config.yaml
num_attention_heads: 2
num_key_value_heads: 2
norm_place: "pre"
positions: "rope"
rope_fraction: 0.25
init: "uniform"
init_std_qkv: 0.0603
optimizer: "adam_variant"
learning_rate: 0.00281
decay_fraction: 0.777
decay_shape: "linear"
batch_tokens: 32768
max_seq_len: 512
doc_mask: true
max_steps: 4755
Each number is 128 + 32 x the weight over its row's rms, rounded and kept within 0 to 255. Layers, rows and columns count from 0. Numbers have three digits each. The size before them is the row's rms in percent of the matrix's.

# layer 9 attention output, 64x64, rms 0.0659, rows 0-63, columns 32-63
074:169150133142110171169075112194085115098121147182132138144081201126107124106080155088114123117077
085:092106149105141118089127126120134143085146118098127158107123152115103121116104140147131118107140
097:128128162143086190046060125139186124108159128130134203154185118154131084125113161163142086086145
083:135106083148158076102170140118132143113126109093092085139103085093115186144140127121116133146145
117:139091134132112099163109159134114116145130119131163108167133158137131128124131121118170126137091
065:094140119069083139136127081120131126098118101128122175050129113092114076149124143139096120131119
065:127108141137127124116123108207127135115171123132113085162142188139112139107108093129143143105137
093:123117099105118109158161136143105097141073106059130119123142158115065169152101117132131138136127
104:091094118133121148127162136127103090140059132101140165134082110148115154147140128153117133134152
113:109127108150192094133150117140131131150091097160132159141076118144139139190119122125098122125143
115:140131102108115120121118105085171162164145132124108147130160089113156107143113149133097126135135
087:172179094124089129113086149094125150159145107150161143107111103100160089142142122136104115122060
102:121092108069108182093153126148095143095104077123103180095108099108100139150119125126102102093142
091:131107200165195112131093171120099162135187180149151099153131147172187147101166081097163115091139
076:135114108170184150146083157166150126099128128119135090116095207122082198124154104112168124103081
121:146152142133098168121110167117111107104128156169123155157129122137135115144110143128115112146125
108:154144090175093110117111069130146145205156097117150141127200108111129064130116153143141116118088
100:147148172138119166152122158093106149093155168149116149119146105106188113102084099084148138154127
090:116105115062163129087113160140093129073140157103107106088120140120101142130166112140096156137138
128:126121142146145095147157153110130136165133134117160127150119129147150136146139108123160112127132
115:167182118148066102132132103098165115132143132169132092125169134104111112112101181124136149175126
122:107123097085106103148146097163138133136075096108119176118134129083099138171106138165096121099145
082:169111178124138158149129184109111131155122147101111099161114132149145191095118124065180137132124
110:163118114096107134116119150123147122163141142139137160173144108127152098133158144152112096156132
114:095112115105140133125153106100127121116122100088128155132142118123122095111131164120108119142140
106:162092126141168081163146166073102156140156136086136049130112146133123159084145127057160134152084
117:124142151147139116184150123169120098146089126146155091152100160147118151134088117125168129130129
084:151144166158114175112097169088139161133158166117119107142164093136165164126103084116149119073108
089:163133115169127122129109155129131153118145150137097061137148144109124182120133117104129149118118
108:122158129077127089137120128142158147100123117101114134101093146113114132173150121153111130120119
093:145147166117108144149160146120094126131131163150120127103123094133148118098099107103127142127160
106:137125139168162144145120119157127100103088109087133129124138147132122174110127115100170150116112
132:130117165136159124132121138167118105075133142115102121152114173166089153097117133125161144101128
084:090127152124156141124160148078092170148141147151137146079097093094192124182126130129089109119172
104:131107140091135174146122142136099130143130107142142157086112137149129116076134127101151092152138
101:099143132124114167074139101122124124107126131156089082097176103120129163127149116175117151127152
092:114118128130151165138156137150096106138117130081115119105147099151123129126144125120146124155167
101:078132135140146151107109106164133088093126110087159171132173137129097078132100137156141097115139
083:116083089100142113133153112164124123120083095104153129123112156107106158162136116168087140117099
099:135089125108120195102091172164132112107119119149108191129128096115147126123116104153066114107147
075:124136147079163120144154139114084140082107154118091099098109156138138135172157108082119139116134
091:129090144109129120119106083147135093091135123106139158136150156165087079078175144136120145123140
070:161158124179128165107121197148103129118139145124155126105076122133125157140096139106144140112133
109:145151145166147130131075109132135116127134145146114124110127138155123109104128125136122165145097
111:138128108111098136110117128153146123143128120125143125166146120126113122109146120135135123130109
083:130145110096099113127161094089152159190166109182119120080169098097168112103135154128123129154159
114:132101147149145121129187123099137113124121142115111119193111131151108148099127132095158128140158
121:118133089138117095107106109129162156123109126150131132133127127125116128171151136133072118115110
080:154109126125107181119097124165111120161139130154112141134121105125169090085133116149113132123105
091:076162103140123103121151084111126151153177113116162088088159129130124094127133138162126142109150
105:114144121083089108154114106127136105130076083159137175113109124129127104120149172143131124138117
079:128105078117131072064157073118167140136143093143135082131155138131118129135178149182134121150152
143:115144147106142151097148174074115160132140135141119146106115077134167121154155111117126102160133
120:108138095099134099170144105109143124154133138124095102124108114104146127113148122145108143139116
075:170167146161123102207128081140098095153085119121124099112115144113145144130100148106130176103081
102:096155101134133072177156124085122124157108126149147117127068103129130121142139171113132130182129
091:153166134155094155097130129112164089129140168133104121175159140168102088085120092131127119129129
079:131150115103119106164101080164122143091144150181095126099087140108136097110126056097090159145099
110:085117134154149114153175140105108104164099133094154132151098110149145145169149167127143136156176
087:142118127131100129068179079102193102126163117149114129180153099102118065075110163137120151172162
084:109136142152118105166050127163148126116112131112156116136174210144118139150111102142174115080085
091:095127125181127115115075129139142136126142151135156104096126119141127099150134136145105134125123
141:127159147119126138094160125109116140122118150142120151138128110135115144169114116163126120113159
092:150092143131153152108108160160130148123176104134140135111141127114158125110110118111152104119129